Weights of a small GPT-style language model, trained from scratch on English Wikipedia: 6 heads of 32, 147M tokens.
Each number is 500 + 25 x the weight over its row's rms, rounded and kept within 0 to 999. Layers, rows and columns count from 0. Numbers have three digits each. The size before them is the row's rms in percent of the matrix's.

# layer 7 attention key, 192x192, rms 0.0794, rows 0-191, columns 0-63
062:495520497494467510537515536517505484500513497513534509513474478470561560485464529486502486499518482435423483533477500487535532502538521479492472494544487530451510512513528502481509520495486482
061:532478506525510486502516457509491445484497522486487469520504506470491473519542500498487536525520502561526513536515499515511488495494508491517496518461555480517523500500450477475470514512509504
058:538519521503543497471529506504487536494468560478491516490505471518501468518521526508457546511525496529487509495544516470503509488492479486518510489478558528524520486537468478481458518500514516
061:461493502509536451435474503473489544521485465464478464492542489524457425507520503507506509505489514519547502470470500515508501487491492489518531475476478468521504502510512512495495494489467504
058:525515484509552474520487497514528506475445515488488488489523530505482485470550507492526549545493528482493519509487495546484501512481500473510565470484521493540509481482459476493482534519500468
070:465517502474545490462480509496546519496455493467512502528541460509477463512508493480494522520495502512512524513505473501506497488489519511490527451484493499477465445538542515475472516495449504
079:492530513473467500520533478470489496516538480536487505482466541490459518471459482488488484503523524497466452512521517486473456534503486501469487506513501524440490551482488538489521465517540512
066:537483475486458500491478512531492482475539490511533485530462535488494463516510477504499480503470497484525512456505526492479496483530485453499494502504517494525484539492473529543514502459501489
074:507507492526547483479500481520522510494498518477502472490532507524540483508515510492518519504499520483514514534471503483489518506479509538551504482463483440551493495470479497502472518486437549
074:514506495486530517524484490530519473528455549485504525518530455498517453502506515494504496507497471530498519493476455512503544497506513515497500469490495463460525492541499467475483506499483517
077:522479498499550476491501476507536443533473523485514489546522454513524493493504518496462475498513486520465530522471454485512526481480471497509522476515506480502538511521491484467493479476469519
080:526476509516439485547518518491517515479553454531493493494478514476544510509502476487508478459487510477538493521504548509486454488519520535524485527523513503516491521451479493523559463484508483
086:478476532502510474525561481494505547497481471458509487465471492521487524517528493511496523516477529532518495500520541536497428493511537531501493532507539486478463487461513507539493482514501506
083:498483524512516498473529535492494525493491474503525516502537506507470431541483529526530520537532478494487520489524563510461473533523493496514508492491557508543477508445511512538502533456510468
095:481513473467538474493463494504491497482495484493516515540511502512533443480501506510453502526512491527479495505488473484492570483487484462510531486461519486513521490554487494481464502520487532
105:519488476503479471477462515491518515484535511493467473513460489499519536480475502513482472446484501476528494494456431502555512455501493525495521514502509503533531506533483504482543464507487524
103:528520520501479553526450482450506506510503517500516532489516497491444482513472493500521481523483471499520491498481519515493454509480543534487477501525481518467520480509487507495486510480521515
119:510504521494487482505487517541487495485475469459481513508533519512523495490507488503479510522493456494490538500483484493499534498495478522537509465482513485510483493480471495513455470521503535
108:487476494508519472505500517514488473501486491501458469512511494487459495520431522503488540496502492501538476460508496492507507442495539466464513530498514480493489489520474487498475525509525497
099:501558517516493488559462540516446489537500497500503518493523487504472526526534502444507489494538507522503484520518522492465515485508521501504467484492484487471482491465521499488547507508543493
112:537484498471491453443464521519520497486466511544468486494482487467533486473494545529484558511527521501514519493467485469510547501486535529507511506458505490477500494449526519501486469493528446
109:515491493495499432440526494501508468504495519502474510465464515500497527476477512526480471501476466502532477461499464505505508449496457457561482520464501525501512483481517499508524451526495543
115:501489460537470537486552517483470493549479491518546513494462525462531506484510537491495492523479521471542525493496466478474470512480484503522491454514492474499496466505541525526481514477458508
105:473516489490492532487527498522497531514498508522503531488467560508514484504524516487519543486535497493475534503491487486491468544529511531470459477507525473516469529480499524503442494501478501
108:507502525481510474525521479479514526490519476486534515493509480484537540507521481551459543476489518492508487483512544503536520541516502529455505492515534518468462485504541509486549498540521525
116:510531539520494463537498546536483452463525500496486513549581472482552531488472494500497472504541492498531475514511456487501519530482520452472525535498483478524542531504489492512526529493520523
110:495532513488478484506513480467460472518493468516507531481521525497484485449505470501477476525503487522520485475522476490525504501459458487535542485477469496522514556500541491523492510537521461
108:525509523484479513480497492516525495506452486508507510475428477498520538543495497446496506493522486485553550517506466494501518507499491493495504518495584514515529498455497527510515490516505482
107:518493517507519502498502497520526546476483479504485494488484545460508465532491452506496457491516514483550510491556503477510503496499463569541474523467479504467475512558506461498503505481498457
108:470511488515453505462503493501538461479531503476500468471501484544516504454500535497536509492497499468440513531502515464510521473482470468476504496499507525517511447498496565550470523528486493
107:493524536557523518548471493459526495508533541492505503557498467504453481479431518495481506496498489478455513471528476493458495463485459489496534504478545516529483475499440497494515571498510487
118:484490480524531479509467499491483522525524506463484520505512529484502488534486534484506449566481511486494501525460477518481498501514517504520489481472539466493483483493474471506465512494480507
039:559525499494497569510523483498467521494508498511554492458508503496480496515494462481510514507486486463489492516538555519475462523507487505442507507486493543496467475472498469489529533479508497
045:446489540488473456479530492476469476470470473486500481478475538530491463527546558494464510516498527533517500506483497517488504484502511486522527521462499480486549529503535497476485510512520469
044:513490508488514523525532507509516515487508467475453472484481488509506444502541496549459545467542486512474501481517516494483488506494488500478520523486490500497528505464483505521476462533504479
051:460452517513516468498444543519497495501420472496524488515470484481492511535537517524521541486547538544509496478484506525509530501505503502533517474462494476498495539508499521525501492497497532
042:468477500510489512555459490548495507471497519500502490485514487511521478531492513509478473498523507534504540522475519493477495479525491503486513475512510455465519518527505487483492468507430543
050:562464515513513536522516487526521540504551517491504525516479482463522503498447493523506488474488469514488508493512476517477459537538483504494478483528503534495491523533485553501523485490511507
051:521495488494515486501499526453478520534521522523504494496487448502498550481489515483534528502501476454482491536488480531518500509514486465502464456522491514518511483488479528518537536486529490
048:535454505510535503491507530499501512449498494503505477496524524466510539469475527496527504496487509472523570491540518501475481532544502513508531501482524466495489464490490529504508489521536483
062:538498501542498506528459461545513522470495449525478480502493509462499500488490511533523514490498507552539489485542512495503480494545523514511525473522500506447498464521527501515504489500519520
058:513503484504501529515495496517507480542498492462499515507470453499455516493469468504475454468519523542497492549506488528514535479475475480495517477484514498498465536496524496466493465445510520
067:540526471502487514496503476536480521512512507479502510486471524508537499467510453520455480476490485508467518529480491525528524464505448449482513531493523509502451487499509496494497476509486512
067:540471533513542505505557490514498601472501508512481512466541528506496465503520509505529521523495503530569521502517536486485452505505533532483490519499514506503530455485462508508466489533494503
062:474517550483509510501491491491517498485511490520517515493509491500493507542499536466541538522506541519527501493530519495467489516525540489528472476496483506477508512487531487535492504474533467
077:469511489468478496473488513518494465516498477455512500499497501507527490520497479498429462508499477503477500486482476526505531479452469489550516501461499490489497490510507433501491524506487480
088:467519520491483464531468486463515498482492508532498517469461496501503495516549543501553528515491512529514497536496551478484496507523559484485503464491527512512548515469507542519487457493504500
094:464537493483494523520467451482521462540492467491518491487501474524499468511506478468463490498525496585490527499494513516501525493497505461516501472470521466496505565499542476502462491494463463
127:524479467553511500483452520497514506473540489458526525519532498517514491509489508484510483539513521484449528568474505460502516458491493521475482504493501450502509537496487497537488493473511507
127:523496521476479501487487476540531478487473495512490506492479526472487496530565524508489535477497534475566507481496526528472524537550494570519492486516493516501460486494519466462447495485527474
130:479526465491492547507505486504491449526481498527490525515514529464497503475474452538504482511503489477489497531529471477530520491495512517537508477553485540496524516469502502534513515488495495
138:484470508504534486518485524496514513497457509474558490510496527524509496509518477534477494509463492494503505517494474505517457498527462484493542480482499501537538480523474500502519493484472521
133:501490521475460543509503469469488522447511522480484540503546501445540465459528534538509498510509508531501492471518539493554500551503461514502516549504464522524534508486501561461448497497477490
125:492515519526495502515475508490494501477482482459518503541510512500505484506494470526522495481473522490525471500525471485488512454508522458457535480545503450525517466504522529517512531466537472
137:501525525517509563522511508438509531513523498485507528505518487519504461479512506549478527502467524488488521484508540494481505470529507509476501478488530494480492527532511519488517518505501532
126:532511503516497509500472463547462488503475493480498484497499500496503501495536533494527505482498469482505530503473526532493470492516523514454488486536515540515532489521488487533492460536507479
138:472481504477530448461485498470495480517479512516497514543514527471501476457496445554508550513496458512506540517511475543503510501480441478546513471489473482523475522527499521515515528550501493
142:484515494534534515520502504532446516491461564533508479481487523502508438525482504468538486546458447483526499470499455437520524457535509487534511521519491504525481504480505494483520500515510524
120:480539501493538457507485529519489499503495522541496535511508497480489499493521503523475515524529507485506470508504483538486553557543537465491500470499495481523487527499492536501480529538458507
137:499525547467514515527491482472538492485512510490500459518513499500544503522487480467466511544538555539478522506476506505474540518502512538535487533493491539477507477465518509537530545493502503
134:502495498478499502482508526475547516548465457547555471515505497484475468517488492488492473499475496518489546556509519478504501536523556515517474457509505468493491479522512516500466490472484528
142:518496532498512551517497520523501466479497539486480518481512457507521535490486531519480513509490512502521539480485466475450516536490438463470529477467493506478532496521462518494502491528504482
129:475505489509498523545508500506459494515502497514527504475522546557528525475539517512507494495479541498458480509514515427462468546494482516458469453507503535468474461517501523482453534456489493
132:501490455485535544503508474473450498496454478472479505516490543522489505511481558512514501519511509505506485499446489520453506526494509502485484480509546499536504483482515458522446480460472505
040:522493506512500482494505521529553474499531492514492480486497522493494468504467517507504540500543466548480489545501571519495466512525448482453465523470471489477496511509486465497479520509503494
056:497480500504480457487539514491502504439506505474475477506522463501537457476483491491466537505507508515452487487539505475507518507507522488522520536486527486526510495487473513496489525522538517
050:502519468477507536523488507503486455548550468502536512499470483509506531519484513527500511493524451485500534493488563492494489536535529493488507482526468512467488525518498509495522503518521459
041:530480513491474525489522509511512502463528504481519466513524526552506491483524495508455505493489562519464457521509500518514503492494547495528563488499512473482466497491467507530550522486526510
053:488521527460517503468500483479482510488493505461515521501554545493543493497465534449460512531468525477521502491507495508488479517474505479542475517490451497524479500484471510472465500503482495
048:550524482468532503499506528487498473529488473507518477518486520529514518539475493462547499492502502469517552490492482473508500486530518521533494470509490501471532466508521509509502493491457524
049:539525513497512484472496510475490507504482536501523460516540493560510464526550480457506484519483469439434518494468461497505526508466516457543480513497559490489522486513506426476474489515452518
063:511473487494459473539462489512501503473554494482493516487449520495506504457498489519497504482514441555536497496484512516521495482497513553473494492517526526486528544540523489442510500539514479
068:507513505499487479489508515498460521501466522479457494552548462542515461485579479494510514503462523478470510511493459486477532505475536434529503533473511494502522461527512486520470484491491498
057:515475486522486467499495499492481478515519539507547467520476471544467496475527528478504486516530480507457537568483469479501530498492498501509473467506509533491582496496493464475457495504474506
064:512465535492489488478518513471491532523431475496510509478494438466502518550493505491563504486452524528522528491498493486489498511524527489540513506496506450502491441483510480521472476480498513
076:505512505484496464481517525494499469520507495498507455554518454526516492485538476476473474507527487495437516454497439475490535499492485486535478504498485482500567481493470447474497487476488476
081:511523434487488502513473484538459489473505552499503536535470471506492483512518469529491468507499492480472501535440468505523551507516481496492485462498522485487486509511504461516521486488481526
064:526495457499531487483512519524509457526527539496502511534462471532468497485487513525476463496529478474487502495487472504527518486516455491498492476530475488512527545512468477494524497479479491
068:503491570520512487465540509511526550497472504467485497472516495482491521521467543483544548486479502504525482507522539515484439489484509513500498528503518508468471458501513542495466505494517507
106:524496555497479482505463473484493508487488456495500476496522503487514498482525514432494541502491518535488494515513512507498530493485541468511499536475514498492535497503506473466449483503488515
115:492507522512474443501511488559501493526468532530504484522503508523502513523511498500488483494449460494485496473525512518468474494506485513555489467473477531481455480460481489530509473516494545
109:499517532476510487480453480462520491468481471545478500506451513489495471459505479518470520469489499536484479481481481477527483567496488495489505532487495514505489550537481468497522475512502530
119:501503491516508485474505572532485519495505482481492536521487529463527479468488476461526535519519536518498538523455498495505533463486477516510492490477473494499477521492506530547453497481504448
117:506508543504486505528532476477521505463537511475503533526531476495479506514496466488475461480528477516540457529535539504548519442475505517523507504519507526526505509514485503488503522528560505
119:509474510527516508508508501498485501496522489518508502522503524529548482500554485487477498470516518483500527498498488494486507511485535507466487438527474489529478460510505507470473501489484558
121:499454503501441551478486502471501517494473475536495494466435497482484521530512515479490519472492520502486575507507528482525457485507515521474505545511553493471535462519510525513485498522478480
120:514525485453473511474509453493513464511483497521466480458452462497515508450486493504509533483497483461523509491503481482465526492440506493531532515495461524539543465473521494501513511517463498
121:478499476527486490484462521500502483518523513481466486503523460519515515500481523493516461472495516517502471527484464490494531481504553442504475514480500531528515472452487462485508496475561522
116:481516521498480499478477473453501512509523502462491485486517515546506474491486458521515502449476512513487528486522539532466451416484478480454475493477474511496529507510482489505536500495547495
124:496452478484529515521527523490489496521508474477490537490518513485507468519490511496485476490500500506477520460488458501542504501499469531542455475440453461499526493553511463496471471505488511
118:504570485495465542531467532522505486529471504494494503495504501489534482485529478515510499458504526534511472510497523482493448545490572536435486521511441529493505509531532523484569463490498500
121:530500534470488475477491488518523511466497475512489453494512495501518471534508489513439504497512500513545514502519497489512526496501493533522523506471490504504536479490533469473534463454514467
125:483487474489475534452529487481522551482486505515528454449462516517525508460504507508499533497524525498481490504520484489563475537495466537512479488503492542496493538499547515499448485467499465
115:505503515516521484495491519489492507528469521446489506525520485500495497503466517538449486536485514500526519488465486538534472447486520508527538504503530498521487481498466513523483516510451469
117:510486476450477461486473454549487465496466501480541523478444483544480531507526483498521529511522459524506474475519490502538522487479514512505484476463506518533522476514492485500507493486522510
121:492551483500477504458514485490516490546516517520495525513487532482463441520521536477514484522464506493550510524469497493480500484513543544542488468487490463484480463524516486501465489473484521
050:539468509501473489505552501526510476459482483466486474516553482522463433515524507525501525460486505540476506494561534484494521522478507460504506537470538476464496470489506490517455480511507478
047:525474490514551496503472561454507470480475479542517510534497440447469497492488479475502507466512493496493476507539510512489542488500474519490517519473509500503465477485490489545469526453532493
046:455487531540515476483517496487483464460506486493495493535534499497458470505521543507524529493519495515457493507510480516518534486486508428534528538460521486507500466480484478533485499489490462
056:441555518482507464495555454482527487488486549519496484484496545524472465571526495495442454539520517525489499541434507502500473488507495482518518529490545520473515473510512444526494476486410490
052:486512451475482507497519502495507465532547507473473504493458486540491503526566504465493466493508502519488514496476494516492469524506493490506483518493538509471531475509545460469475491514445486
063:554459478481471496494473515511457549510571500491509484499480497501501517475481488496520517507483472428526510507541492516494492507501504517504492475512459484509489493461473499477493557522531482
060:443503471474477495504462497480524503527476499520520516502475487499507550523485486512471479487492547503478472503439470501517514474518492479497512479514495546489513498515532526500565505475491532
059:430497490457495497461481502469501473515493482492493498521490476559508482516541508468440510498498484531458489512493495507460514480489467471533513501488539492492489504486498472503493510503477493
048:450464504541519501530538503545483500477450502458473526484511490504483453527502493512516513458523488570537464519548526523485442527511490519502524520505499467451498491499496486505447483530486478
065:469500564509550466507520516487497451478491491500502450526546524519473471519497517468487480510532454508511469510515485508474507507481542515483481555488502490488544480473500471500463495515511440
069:525467501518490527499485508465509504538515524522528502502525498492466507498499517493525551513493523471460512504502469485482538518544513494485483492493499504518503491519459511500475511450547502
060:499527509528513506496470509506497435530497509500506529492496508490487525507448512511551526501500499507534495472513492513480494467496502504516475479509472525457509528495517517510500526476537469
083:551470524551526465427511538517502531504497494512492477494496527496522519519471503500504484486503447442562467476511514489491450475485494530511491536513480500530507480445473513507523511509504474
073:535501487505473441529476465507470557480530519520493503500506506488547469501556500500527546526478509489525519518520508495514530500516527489512509469495496494541504494513508486521484509534521527
072:497523509501519496555472449499492499492521507503500505498530493494504462489550512489491537539492491519507535516487496494509544501536525483536491463503475501507504511500502469531482488506519509
120:450519483453508533549481465498494490508525488461515517490503483501502485487511476503484502510504521576461531513469495508501536504522525485498513481497505485492476546547521485490468478522468510
120:525529524536528509447510491510505506512563493552471498498518452502493488474481449480482497454527512504501479505488498514505522528452500516484513503537509530511489506531496509501469480484508482
127:435507482511500486541500486479514513498485537471491484515468508489501513463511510514533534487545506484467463510476534494465470464489521485494519458503499506474493473544483508521487475512473516
129:447531472507493482534474508529489461485534532484533516502539458449508498466482512518517494508472522487479495482502411510491485472499527498449515514544438528539514521539464510472490486518500508
141:493526514501457501518496485468470490489469530500471460476542474519480529504503487537515478496486542525488475496539467526445553465541486489526546506508523515484498486516534506474521528515460546
133:495482509488499527527432479490530513522489524458492472503512464479502505489465453529498481534511506522498512520495489464498521488513480497525481498470468520530456502491497468471482520523553492
129:523507473495539487486540469500501491504513497512512505558517502466479542516473460450486479509475516495523524545493451492457537499493514484484451491465476466551528501541491519537520550487514524
129:471517518495476547486519479465461514531511487465532496513491551457496474496498518504496489490468538516479496486499507480505468498503512531470477481522521520465538501520546492490515479517539448
134:492473494527476487471474490511465465525528486533544489498526505461518544502487457439523465512547472522534481490511509551485491494517513447507494477535514491517493524526495547477474445492517427
138:477496482480523535517520482537436485538485443521477494480460512509508516503534496486520465513501468489531494461524478537531488519517462519470528483504503520522492501516496485510467490489479527
133:484564504489520505504525502531474502506511533443499517524504525459524443540502485545486537541492519498519494508487484563478514510507502462469518473490509476508485533484522480558492480507488432
125:499547492456485516546510513529513508519512530466510462461539512510497495510522497455511453504508475474470514489528494497528506450535522507516515486500465513492461532513487456493540507497522530
133:500485486509473491474474498503523522500524505526513537472522472529544470515492482487491525468545476482516524520458489474469464484496552462489481500493535518449504493511484491565475483543466468
123:471499535451503500483519527512506487480502454478451505490487504444466496521490483496478530504522480468504537492468492537496476445432497485498571524484535496498526516513489468487540503496522524
131:558517506497500536501517486521493548537558501475492437491493480504486520519478550492499508489515468484493491513529451505481481489502477522527551504479517504502505518499510491482518518481490508
135:488502507504497468476520482502553496506492502454505491528505490500561492511550524541482530496494530494476527468472525495441493529478493497496499518507468507484474523510493474491495516534516480
125:517480478520450513509476500484490477478486479477493538477528495498542490491525549507477494493535491548476520496530488475498566533493476518553540511523505459496475521508478507473446501538498498
038:509536578478504500487478566493511487466517484461523485515503503487489498542491512537492518538500453457524497505497471495490468516501515503494538468492496508521528514460483538512494478473502494
047:501522455483450502477460503506457533483536493551511501513519525461497502528492518480480528493493503488501526459521532489505537521473505472490490539489485494516455505491495482523508507519516502
045:528513541501493480488444496513529486492503490509496475531506485501504512455476489503498462505493491546537478492521495472508479467520502507495517448515513491503570486495465480466478476529458521
043:490480453503463495505502477530481526479492470542510483453504510469495512500520450521573482499484496518530550519529532483497506525494547524528507541522486531481472498510507503532568514516504507
043:494511488450455503527460491492502472479534494486487498471527516548526481485504503463521507495476533495516499487516492500504483508480482480459490540519522530527520489523535471520524504557510490
046:479515497525495476541510453490438509453546499505478496484487544498526470502497492511476507494472525463529484497494504494499473487486492509478494507496508502522522514518500512528512483519480486
044:430519525514535478510490532539506490513474464468471495507557474527481489520470478484484486493554455516511480551514557534467518483475498497502508514494499517450497520475492505502504555493477472
054:475537503492508544516469467512467514487504468482489518503539517496501500490495502487468475526495487522509487562471528515507528506460501508474487534469516490534549530511503494506469513541439493
066:512515474490503498480499510479519422525480506512537517508488476487471511534460520476537483522513484520448516467495486504473523506507505449523508460501501473485509483509481491509482508453513463
058:517505488478496475509494495534499482501511510472494494487495511490529535532471459493493461487518479528467495509503524508523494484473491498485519497517523504514515534502544489480527517483458505
070:504496514517473454504471480487465534479500491537513478465506516493547501485539509495491566506467527475521485479514497492507493518509511480547512507502481497531500486513486501530515496501550508
065:481493478460451473568493473514462529489499493521482526508493489480544516504541494506514521481464535512482535536495525483527547481475510498496508464472540552496496512522547510504572493511487527
080:509466515531520452457505521549528522444488511495486474531473527508548462506508508531495519480494481470537495515488544490509458466494465536516501506536522514493499492460506504503570491518489523
076:467485540518514490522500477483499499492479470508511491493545528504522477484538501476510542547515497509534493489512500502481510508523531482519508542491502484486522464471470513512442508485542506
090:511486490534512482449519537518524519480478523497486480525485506495477501525481524533506495472499500462482498501483517500507464483488491549520493475528512517498470484496517495498570493504493499
097:502465521553503441447512520520527511452461514517479459533498530495544458504531532505499524501480492442533490515508504507496465485504490526531484505523495519496518470459503500510573501500511506
114:516547497566535497478492525502505484483481519482498532510509502480508514482505541521511471513477475466466487501479496483474487486448479534459485470495511444498477507516524481521496459522454511
127:528503469495542468456480513523515489447462534502510500497534510510511525505490490487465516499475493513517515462532459452509465534516463459491519524508525479514529555516501498514482478523520494
127:502484490473503507517524464515501476538470499501519507514489491487507510452495518476495508521535482514483509478515461495456542529502499475485512496461510452530473530489498504522475496532462476
127:473512467531510511515530524508456488510531469503513520518489459488508479486511503538476494495491480514468500502486489502515469504502456484529489501473470476491491503530461471517466509515553486
137:518519515524491457485484499516531471490478488470502482476512511501516521486501478471464483540492447492504512479497478509533507492521497530505495478422496513532485512484504498489499477444500461
131:499479523502525461489496526506524521460531503512512500451489508483492504540468493502497471485543520495495531512515480512465547489499512514492466525502508460482490508524535519551506460500484481
126:487489499538489530514473498493491455487491537453495522503490497482482519497507489488465539502494536473523484524506489522539546490500475476493513531521471460511498485515488449522483500483513481
139:534481460530456510508512525495479510482483537525526530438479531494516485487484481520479520495481488471476518480534518515523504499513522452481495484512519490518496548520521502470488496505550500
141:461536483492462475497521459494504493540475478501502532534513517488513461474500510492556515459527532471476466509493470507502540491525471553488502508515527519435501487485521502545488483510484482
128:495488508513546464523521463541504524456478484479554501520495517542496500490566493484522476443519487524507455502466495472486479505496475428535529493498492490514507494485514499493467498492507482
128:497516515508490501505498460536517480529508501526496505465528536462532510503518509477504521496527518503489563549526542505537519518521477482516468523470492508514535513472516489478501488448469534
131:484493522492436520510503495499508527491479464527521494557484513493469499505526559486480533492480499451493493503539493523502471488509456504518463514481501493489523526523486461526531489484498445
141:510487489494507490502470531511492501512480483497507503498508489464509486527495524477453476525438539524489473444518527537542516523480501505510512537503512521460496479485517484492544467522494510
128:529510459489482493542468479496476480482494514485476528505491529543484511484520508513466510555530492516526491498558513501522492437513489539487473477555481498478506521475459487504477520501517498
136:481496499532545470455519448474518496486478477511466523510480515506522505505519487491458501514484480523550519522492537495526514503526451500481516459473512493472480458478499465517496527485504513
130:500477488513508504461489531523457485509520518458521492524469511572519493467489502491462544522452454486510506510469547482504478504521514472481484505529492498489515494497542468507514470522499506
049:492540527507526490500524523493505490474438494489507494506517508501509454534548520533470511500486505505521503494477481542494520471479460520522549555486504499524482485474504528517490527532500459
042:488497466546517511488539471531505464472531499541502483528510491523470504476506513455484552558533475536507534492464501476482522528458503505505480507490510475515518496494528452482499507511473502
049:512459538520505518504517532489471539551500518491519504526467481515506552510477516516488469448504490460509516511502459497511482489561489518481515485507480546493466457509482546527548477466499495
040:458525540478501476494504494539535451517509531509526455497455541531456454557554519472491504535503504517520482525487513523524494479480471467494504508477464512539490496499502530525500516490480510
049:499495418480475495507444497466481478525518499501555506516480475492499538482483477459505503495498513492498482482472451490521552524496526504504473459467471488516476534471528502502520532493472507
045:518522514541487504515470520506498504469544542504515517492458533534520536527459454477474466493469498438469514482497504491518469491548512493493491460521489513477508479488477512531510517459514522
061:486481556507472485504556482508505575491530540477452498475491518529525500480543474486462529496491505511518486499532507476493421472514510484482517518494563535511490509495473497502508502540501500
058:453481523506534515506493554480534532507461482497502488516535476496513497511516526516512512498486488505543532503491484519464489500530466515510523513502515485501471508464470484511476496550520508
045:509530487531469481511498504518506479508535499502544513501531445481510510461462493499547510461513481484472476491493480515533531497510487478500480486504433484475527485477519504480537536455536493
064:510505482506461518490506433520509491510515475489475477475508532501507471529481484502462512476506488547458487503498518505524474461485488504504483554484529512511502516515536488498470465523404492
059:526506508494488477531495517500496504496471522510528536495500539450537502490527568472500496506464501431477497479500512495460525522519493459507481491529451528503516479444484514535547507536562496
064:500476479511460491509508485549503516489506462506476480474472535490527510516485496524509511447502518569529475502489537487533499490473505520508506522507544498512503519508519512490521475551465529
069:488507532468480504538505494456493491496491510543517558490497475462500499478519520468523523513508498498464525551528514501473528521517522441506494480489508514471505494470508515507494497467553495
076:493507460503478511496495476543516482521520500448497491455481506525495495480491479489468483464542469563508484495499499511517487460495493528482484524512526488524515569527511483481480497528424483
082:448481528499494516565548507450502497494478465515512520505509482498482513509524495496498493502499516516478540542511503489468512540481497486491513501488520472503504460496533539509442517498516490
096:472504514489523506524508496473500474533506499523546528496486455502441529512484506467494513498522490529472529515510506503467519530518480487497514482487514474487485498498515520506431510477479472
117:486512479467511551539528524508515473478489574508487477526490477450509481454501539476498461460519519507467526513508467509531508540561495508486540540494473559503491498488493515494477512478500538
125:488517527515473476483493540472507502513452506544495510467522533532463463536538544482455498489513499479518476501508538512507471506523479478507468482490507482517483488477508492490468530481522522
126:497501478533519507454481507493477511475472522485448534483547520498484505516474485470460470473541497498511515512481488526509475496451487496490504490488503509485524487477454510481495507522508520
135:461483460538492474486480480531457518447535464521464498520496465530493531507504477563531499459465514496529528511512505478467483536490488524538534484477471524501493497484531507453458539457488454
131:491464488518516519474484471517486477472471512521515545538454508529508520519504499526498519574490454530527480538561489526487500500498489463520497503484510460513503544510495505527456508479503521
130:557531513452533519493535569489524498509472475498523494476501502506504517520473482507477515541507504466486510488492495483491528512521480516468477479505479499502518550482516482504480506532497445
133:502451486488498509534504500461570523519521454466481491486473493484541471517467512513522520479495504515494482492513489519507524516522487507538547504497572486519481498487473467473482504480514446
134:516477560513505486542507479503487479505536512448458462480472475534524550535481543520456505514497506514516447483482527527498518498483496485509493551483500502515508506514496532527487478509500479
129:521525493495570496496480478507432508542509479507485536518491508477491507450530511519514507459539561495534534477483468475508531524469502488460446492502500486539529508499526535495505472484456492
131:495498504519499482524516541471457518499477470553533518493491495513496479495483506537522466496472495536538532508484501531541495509526510503501480491532469494497487478484520491464515511490465492
129:474514492467514496475498526501495510488496519528469516550547529478535540505504535492541466485548495495511496485491493513464489537521531481509459449477500482490500544500481505503474515522516498
130:519508522498505535513474514471522458515509490486511503500523568496526526471532494519485459509459520502467511543467458452487518522521521518465497439543452493505487518542506504504524512517470491
129:542488522547464511484496495512525488505452540501490497499436495483541496500509469506549468494531447496479494523513494511509534516475495515507488515556479526477516474507511580501468524513487466
131:479512486526486542478491484471505509482500478499507503505490497542516491488471494514496481478520507480485537483465572525548514482457501493486472505522480528521541514475518518475510467453526501
131:534500450492524482459532512528487490483491508519423474509492522469478520517456510508513545503473491484485479475493499534470471438493483485471492481488469536553533493543476548488514515530500509
125:482485457451506535498509531516469481499495470512519547487483542524526488557510512483529517504476499454466540529503509535469469502526497547487501467504534538454504480507483492484472519525535493